From a checkpoint of a small transformer trained on Wikipedia: 7.17M parameters.
Each number is 128 + 24 x the weight over its row's rms, rounded and kept within 0 to 255. Layers, rows and columns count from 0. Numbers have three digits each. The size before them is the row's rms in percent of the matrix's.

# layer 10 MLP down (transposed), 512x192, rms 0.0416, rows 470-511, columns 128-191
086:129105131175139135161114123128129110088113085124119113180121180142137133088114115103118110150096117146099132096156084160124129090144114158135130120159104124151115121100161119180159141093139145
110:114140156140147142129168122127101138104149101082111129182127080134107126100115104163128136130107130082141132135099137137113128155120122147148138122121142123164115079132129136133174124125106143
100:124102119131130140140152116100093133097108110139115164157139124129111108141132128112090081131158129070136107126142135110172155108103110135130142120181129111109141111150146121089117136175125143
105:136105097148146145138155120120149116129121180098135098154146135134113114132134111110128116115092139128099097166089107112151107186137088116129118126110124144139117139123165137114136150134161119
098:126148159110127151108078124109110102112158139135151090142132164153086099158139163108122139155128130128154143161089160099100125147162122119127143178114161138091158118125128102153146126137140097
100:150083159127145138138134113165174149120122109110126124100097140103152119118124149119119135142140110136135137094115125124122180131117104139117118131126067082122119155147126108120132159108113148
098:120168165138121133123129138154086131114100180125152136123118195127094138144118112186130126130093122109123151129124095138100143112153131109120133129137147153086155121133068148144115158134083112
095:117139093126135133148109143167147116112141127144122177144124140148157083138111185142119112124114126139156124134135117120118137159101100119115153083144164144096117108108126114161175132151107126
095:136115123118122133104172132104115135105160132156072119074098094158126143132094133158119142105167091123094105176129163134122143145149121139111131112086102162085150133158128135107109107121094094
105:135122137130140107103123107113148117147091134119211109161146113163114136128122120114123108128094170095119135120119165106162138140100107144129114137128077122157160142130123167121122174173117145
100:123110125129121170133131142084125128155110114107154140103114146107100117144122143111147132120089133119150141097094151168069093137169105145135142134165095134150108104093137131154113134097107147
105:153102105166090151165136161113145121096155107125124131091139122151157084089139171115126124172140137076139134142150150127162146091099118151107116113133110115113179154114104135129122128126135088
101:127097130150116137152175106139155102107126155098134082124152121106152101150103167149126145100140091142127168089150110112080112088151122157093103125122166189119098142138076092166133112139166105
092:146105115120147080109114097122133106135106137152092142099149155099112171108132148160142143152136112135086155120153107116158132167123107123106142144136158114107134082158153057118116188102148130
106:161115100159131096124112139116126114149128112119107125169099108200129137076123116061169122137094099120182155119117147146130142164170148103104143109132146135122144124137109138129147159130151117
102:123141105142129111130118105102180123126112165150118093151083102112085095127125086098146139147137131125103116121170170153117137123120143137128112119108133160189160147167138177134127108170120123
100:142114110101119146089103114117090151146132114114120183156140150133115095115143091103131142144153112132112154139113160133175124109154140113147120174088120120164153091110166128169112108150115115
094:122131079122143109103148118108173111125127119134107126119151096147147152156140096117146101112124164087124131134107132140074141139108140053114136118136122103135172166110127101122126126106165138
100:106138146124126141099168131094123135131082135143106127126112102133109125128126154139112150161121128124096151093115097167149122105103094142130108101123125114115093150131155113151150112120147110
101:141129135113145115105095134118092152125151139145143162139101129113120108137131139148123102117133108137122103115135155128127171095130144143127143095141154116082078127124116121156144106170091162
100:136139102127127096152144119125152154105125157130163151084086108111191120152127158154107148094115110111128135100140165119142154164115125119130119161160165157149131134109138100125094133132097130
106:085140142156085163100090150159115182132133119125118154101136106108125168126129123133115144155136142122112143125132064121121130129104103147087145085138096112087134134175123108113135132104126106
092:150093126150119169149101146146110129127145159106142135138124110159098169163094127075163157138126121132121126142086101145117156134135107113104120107097104137121146120110142101139117158127139133
099:125162161099102122156100136135119161132097120136114124139136148126122095118084130151134108174140114100103099127199146093132111109121105128109130134104114147164131168112119136145152117173154120
106:140100131143149081110128170122137105084126111102093076132142126108130110158123144129106133136062147107115083165135161176072116123147127127116176095136162170133121100146097168133088139142118147
102:103112123102146111107152096115172116130100118092136123188094145130161119166134109120170118096109146109121148098130120100123083126132149097099123148114107142168124154113164134140086129167164152
097:121183088118103123107136068124117144117139145102107131110111150146097142152117134092108140093097139110127154135134139185161144169138142128094167131127134141143138128129110131109108147071109148
096:075117151141116106127125137107144110151078178113136076118122114119167116068119106118127120112136171173161073115168114112124127099119122100149138120124095089104103171111149138120132143148096141
101:118071118121125126146133143147168083146116162122157137109103129125123147163112120159098108098142140109168136122123115097101097138163131129150157096149120115151128123177088191099118107169076174
098:106171110153167083135146115138155125107146129108130108108144119154124174129154121184158156114117116133070109122129072108118109140101094122160163124167122112152143123156112143090105167082129119
109:112130159106112153138138159110122112168105157114142086105105142134155171161130134141120134076114129154129083153158117139072119130087108176132110103104116111146088092082146130149129143119115117
098:105098146125119129099103134126145129134078152127154118077081147113131138162085098120109075151118130104157129104140081167112147139094125156121169092119130157135148155152150134120121127163107114
104:141131123138079139123113137119109128104103095128121099112122079089168082130119146154154135068114155121152169122099137124173093143133196129117069109146098124162140132152099195100104132110145155
093:115119151146126108127128128143135122136184114107160145129150131127141146129137182164155095085131139132119101128140117130139095130184101123079128120134146153132067149122135149120134093172120114
097:178157094145141094130131159093112103109129137109113099162129113140157152152137077080124116145129141137152105125133169178095124159114131132141168113131167186125109152132155101151148131154089111
095:112099120177138117132092116142169090150123127137151120094152102153110185142119120099110140146140139119130130114147176135127110164130114152149137142087117106135087147093150126100087137122146082
103:100132104133132149113105118153188104141132147160105154160099126109142127132127110116121082153162118138143123107149123126105126131142130119083190140116091104127090137117120144169160122118142146
103:120181135117094126104112104140127148108149107123133117163122110119096077131089136136141140149113121125121115056140099146113128072135155123179119109154122102124101123148095106095120116109116103
085:105156176147157118089139143119137125145123096130143098140146143100097148119109120125088157100100128091111142158095132169093118117181173142125129167106135143126103114111134127128071109120162130
112:128104120127128134157097163086129128167175128134131141145126147083126139108114082139158143115158147156105103158169130137128130115125169146163100123106146143102113103109122124123101147101145138
096:092149144115158099113142166091123118106108133138119178134131109152117107122103178114140150126103103138081129132116150083144164143148137111159113124119158120119156100180127110146117152139121167
090:126122135119124127140131134127149119103145132129135115145110170104105097118121109102114146100107114137123127067156096108138146138115139146121103165094160134109126125136126111071145165119155118
# layer 10 MLP gate, 512x192, rms 0.114, rows 471-511, columns 128-191
099:120134108132153132091148146130071153155161086143152145147139106132110177130135111141131123096168152125172144142148101145107105158110093102134142123152125112114134159128095149122129161094130106
098:116155131174126187166135120102098117122159108161121161159103086183153129144122124152147134159133121139149122103127145121078152130116161140117102119145098121101151149157151150109168162122136128
110:120097158144125152121127150115087121119123065133138071122097143142110153149147156137156164094130136101135165190112146111128179154093136174150114106095147160161124143130120096121164137130164108
101:127150172154160106110119125104105104138157130119083115103161122149105178077122104140125142146136091113177082117125174111120100127136119143107130098109130126109099113177117180147132153121154142
093:140174128120164131166147137132117136121114105154106107096128106156144143132121170162152110127114125128122140156117105151119144148111126119052138133125098087151152156139113118151155125147106123
100:143110089088091085108139144134151124156157128136096090147139158098150118143162104116147156126149115133102148154117164097127168119125090078128110134139137130115168109129135120146125114093134123
093:106088125161121111129136153143114130110179131126129104133119110137113093109135175136177163115125100162124118137053084115097123106103124161152099148145156141136117082146143069109129150119144152
094:076141144142135134112147132134121104107125134118118113096132126113129111147102145091123092087118164110152107127123141150124149115153129086141159101131147095160100128120109129122137130142120083
105:125114133074089143111140154103099102135111110102134105140120141099138174144152124149135129115159125130101138111114146126115138124102121140138121117090111157121145135118131103125120155121058121
108:162136081111105124137152130119078158102137098105090119156134098143079147135118143110155090112116145138131124112138113127131134127151092103139112096158096170155080145111128120176090142108156116
105:155114087141100127132101131113112112131111097111138124125142176170091116165132147070102143133097173156140105174156144128141126153120116126114112198092123108150127095136095152149148118158155142
105:116120120119180112135122141161181155110174113096118093101130137115165137086153180144118080101115134137114144130154103131104108137130146123154099120135124137123148118138136136134111101118165148
103:138155133172161085119102133140144137106135140125097146088159070131118131167131133118135126144117132093102159127106136183094131085142124114093121103084127192146137113131117148075130132082137103
108:172123156165098113151128159111125161120088102125146091044109158154159110100142117149164127078128148113134121145137128153130159130126141118135146154121139144143126142130135125133080159128149127
095:134097143122147117129156119139138101158123111152148080144140144109149148146103145156147149124127106123148130160115159106158120140150117094111150131093177107098176125144117119111091116121176107
090:163147147120181151132090113122141205115149091137145113142141117156116121193153105125105155100128139115090166142149148115137124137136091120135104087169109119127125115141106100186135130131139122
087:127174142138114151112148123156125120152138118115134117153122095085147142109137136122101117149109156108157163119154133130143159115139114185101107135114165135114140134108123125140124117136157132
099:120168150134148098125112138155156158125124073166125138114192097165140069134117149113112177093151089124152110116077121136115120123180112124127076101123101109124113131130079138120147122125145154
100:113151139179123118087139133106128144122115099098115099103180107138134143138120096114135097142139097077054134104103138141126157085140135108114099112154128128125120117145142124081130154094143153
107:076104158135130088132130105141131096157104133120116121157104104141144143090130137095128097163147094134121119137079128145138117102136124121114089143114072157132127122123142107128096145123132122
108:121149126143106113089098150162150146133128096121115137173169113145157091146113179120170126111149169081169136143166155099133173135117109132117101148159167114143167099127135124131129178106104124
103:114103163109132140162120168133154127128118136093163082123162140111100114122165143093138130129116120140152092178098125130137108098149067153119131155144145113078145120122155122118114130142176102
111:127102111151142102179121115148119111131169097116113136108147115145145138125102141090121170098150121111148126169126144150106127091125137143113101165128102093122119115087112134142110101131170118
103:125112120155165134139164119107108162118113096145125137108150130125140088148134148161149131102114155091094128147120130093136148144135172166104145132130134100157177092121104134128142114133086136
102:111104118117119157109099127098114135162151129078099095119122100113116089128155151151141090156130117135109109146189112092139150119194095114176135134111136154141117117124170145139091141158144138
101:112085138107148160096137137182133103100133092081137158090166063135121125114152136164135110092129151166163145144100117112101124143119103163133114141174094141142105135143138158111157129118109121
095:103094101079092118154122113148073137112188137152118088126137122121154151089152113137138152188177101119120172114175169110114156132128104177177110142102095120129110125193119108128081142109147132
111:083143107140100185118148125146138129116146120177084123133097115096138073079117144063117123109121118153158117119140141148161087132132083111112108129137138105150094108121129107170137141116147140
107:165098112143135117144192156143099125152094129147131146110103078128117187156141135130133104148148117128106150090129117162113113152172102117132114161113123139154104118178156092108136097109131151
107:122101109150106115098112167098075130114129088114125116118125068149141123118195157161120115116103167130156121155088162104106163132137108133175149111151125136140129170163161070114172133141137178
101:142108109159096134140092165116138077141103109199140107135112123118124155101121131078166116123120102066130114136151140118131146121132099151149112161140089129100136101119101111119099131124138137
102:119147117122125136116120113095116139136121094122068093067148143103131085127120132147108166126109109160161116163103174134120097117050162139143137099131127141121127170113129145148126148112129129
098:094136167181139148168147120116152126107123107135107122126108107130136128167178122120135125123130153139137137127146094139094111112107116096135122136116137123158129119158177103135119143089114126
092:077128140152147157144095173133135122118086091160094138157114160160163112100129115132150108114135143119115114129130121134101121143140128125135116156157138143151119084138105124155125150089145154
103:099134141133130080142128165086149147128069148147151117150125138153163146116164108144081137125107106091139169154137187169107122115126117113097068117073089130141113124066131165146092123131108108
101:115140111104116137186120112104103090122125111152077154133114124112114130116116135163158110135153126110103111169128129120145115186172119099166154123150139147116129145120103136116133102147122165
111:118104129124110129130112127114112124097109096146136114130084089141126144100072160145145178133180143139167176117116135143160127091103100111142141127111122088151141159139104118138118088149141126
087:139144157136086115158128107128152131125129099104140095109143090128122152140124126131116117149100109070076082137128144095141150147168116139101146088115115139114170144143119121097142150142141106
103:073079126108122164123131167157115169111106086139157101122152118131172097135149116134146128128096141158130132111133135099163119142153154151122133171131139111153108125127127131131116105112093138
102:116107107122112137094127126121162160164127143101119080158136105097088165129149125084181096144151087128115133141127102077180139148158116135156152127112105128148119118110144151121150168134122168
090:124118198165128143120117115137132170105124140142121127091148154111128136137134112121147107109147127117145121127185134158127146120078095105132106129142163107118117127090109155110159142090093087
# layer 10 MLP up, 512x192, rms 0.118, rows 471-511, columns 128-191
099:134141111154176150131155141129071113090153130084100134099050097168108154114139159122097108130121149077145161165119111171137153113120143179117075135158130125105111128141146153114157172091130122
099:133119129150120142137101113146107084097145086079131138113154142110151174118116140076114167126103127128154129163119113149175161124132135159125130134110095128125123147128128071134115112094149164
106:094097136160099144162140156102167099106132143166128135111135165120126133101117148152129124145113162113154130139133131089146122155112126115136148151137131149163124115142193135153123152116128112
093:125091153147119119166103091102157101162156144123132149138089132133094157124172143136131100158149126136128125156142136082069096124162168153107157115118143163150144129100138144137119133136135144
094:106126135156104140131095169121144125127107169137182135142146108138103138119097155169146156087109139139112145099084080129157125160119127103153147104130150135088124107128127106138106100170122137
103:138188106125171102142154121135129093146136134084096091145132095138119141130108146136104105143131112169137147109106172144160157129124117091150133109120124107107153159104168104127145135131115117
093:160140135129124125113099137146160092177123124119125130095091142094112124101112096147125142142140122136113160124123118121120159135102155163134128093138140128144113139118098130108136114186135096
090:113106106147170107125142142164133097164132111135108125144150089124116114147105077154124164118152106135106151120138110144106123109111102120120119136101105124168094109114097089115138189138122141
103:150102124115145179112155124114115088131114136157122144151155164137085075146161140127104151111126167117159141112098130132124086140166123145138122129133105140109062138111121129126123080103139114
106:138112088145130090106137101133140117111151149097134161108116136142171130170152124134129128102084139096125125111123128147158113157105141159142172106108123119112132175132130093109124124114112155
108:100106117142105093143114160116114152093161134093094155109140114133128112106137131117102104168108144134109166149113151156169114134139146083107136160180134071119164132082078159115156072137139147
104:088136125151092133121110115134127108125157152119123134087152130122155148089126131107108167131145109106117142151121169077089181131143156167181105072172089151101132163139131171137118112099144134
100:123047142087097139086128155149154137154121131109186133145107134144161079138135106113160124126090090171172139124095123093145125129109074132157085097153128120095125141124145130097105124107126168
104:183144160155139140160124159098115128092124123119110074096089163090173109122152140158109111126127119078118122096106128135130156169114148135109119104115161168105184102119149158135116173127099112
104:115156110110080101126144146099145117100112117134108101125122155133118125120135132089099148135109107157132095105097116116095120126106109166116130119121133150140098118103123122160161136180117114
096:095131104117125125171120147107119102135077145143138115098115130106103127135122126098120112171110113124143137140138149086104132142119124112116122143137157115141112149131096179065143071081098158
092:143146131155077144102148135139119120119121129117149106121119130154132148132125114173148127145109131123120097116104133151124072092101079100120121173081136137155135094188175108178126133179093125
103:178116098142128125160138129186111159082110123157166136104104166153113129111114139081124138152147125085117160084129138105145145122143113143142134099109114157143119101149122147131101127103114080
101:111116124130156087132122107145096093123111123123118101140126143152136118122120144160130104080120103146128188104103143143113136131112137173129096126174130161130150128096142165146157124121121172
103:113131120109142089135166157145106155152082149094128141141130109137139144173147121123089167158142105133118116136133095143110092101119069103089147117096116152131181129121150128133104088148131075
101:124118119123142183127115157161144150093130138151132119109102124103145134130123136131124131122114102152161112088117140136128095130099134139125128138151136145102139100121147144177053102124114170
092:119123109109099152123147130191142135165113132145100090127121139123157134124087127104113122118120153100113132106112115181097139122141157203120118124090143139143109117104139091118135138080104136
107:067117095147102115176109089115133153126120149128090099140159127151114141110081148147133143182135142126141143104164153125150088127132135107113130143105135098143091106119159091138142119129137123
097:159107134152165129115130123168096085127133163113131115151097137145131144135150102110124118126136137131132129105166064131150119137136126118117114147128118145176090131099150123133142145174192144
103:117135164120176124135124136105109086148104186113134150137138173134080114125107096167153090121137108123125134164143093119194126135146090136128129149131128117161114116126100122087146143110133162
099:149119121146091142141157129079103176129119121083125133143154109142144126167133115148097129127147118128132104139090126147104117102105165121155136137138142118114092181134120173149140128071103117
094:161127189106132179092111139138154132125139096153155126185113134127117135124120121179087141125100101134077151102093127101082137128139136137154094154093125109119079203178123141141164080093134143
104:149138135150137124151121101161140127093120122154112164104116134149153170094128120149107111151168100155113167117115123130128126140122140135147174138105110130138117141130108118110128115170120177
100:155141157103130118130072131134134139116105127110131162137152124121121155128100139134108123175145074156095154108096147129096122134124138103130113098122118157144173125168130152115151087168153120
105:077133145121146153110119124131137138124114109091111150143109115125154097116097136135113128114121110167165130111124137111106085098151147129127185147124115089084133102129104117118169132125136141
096:138136125139122174149103140129166105102068108106099104113093123097147149140159151074099067118091142120142107171150136141141102092125119146100125096160126157116153167126125116116101098111143083
102:100134133123119107142112158139140118109093128138117170132060120088148170118144102131162147098120132157145119126171165105165079116108097114085133106122112170115158123112122115084084128153105093
099:159123140146127127106114144133124128079159117106128101084149185134114158153095157110088088109122138132135121133133158113138091121143133147179124063172125119131117129124111120130130090162159120
095:134119124110098088099130116127082140153131140124177126112135138091167170144133124163121100142120124122121118136113137114165129136119181138130145101113115119051130140112158131138096147160178117
100:120110118131144076135103158127122109104123151116098080156174131097104110191134118127121080118140117146133166114102148108174080164144126094163124153100140141148110135109147133119126187105140085
101:135148140132120120123141120129140137103153147117187161075092112119138146133094083128121111111078168104154138134165107110148165180170099121123147105143121103145099115118139123158114110099077102
106:146135096151138095157167137150118136124110154106133106161164093149130115145127110129149096107137149191176117088102149105107117105159147099151123140135169078139124115132154135166123147131151050
096:119131147115103092145141115140118145145115157122121138109124066147156162162174141135131139145115090141170142123132126124134134104169171152185133148100086110123101115125091098115113112150158175
113:169123074139112134180121108136091158154130104135094145123123139103127164114156111184114149109156191084111135135140170142102165147128136113121142123094092106140101142097144105133079122110131113
098:134122132105152121141167145123119095130118113156090181102133143142123105131081135146112088105086132172118100127133107121138103110148124135134160113127122125158131192120139164153162154153158114
091:087165112145156139138075127125133116157109159087098099115127135104117131126130127119117120175120142052189131137102126120102134122135164168134113102156134099094136114123181146126113142115090159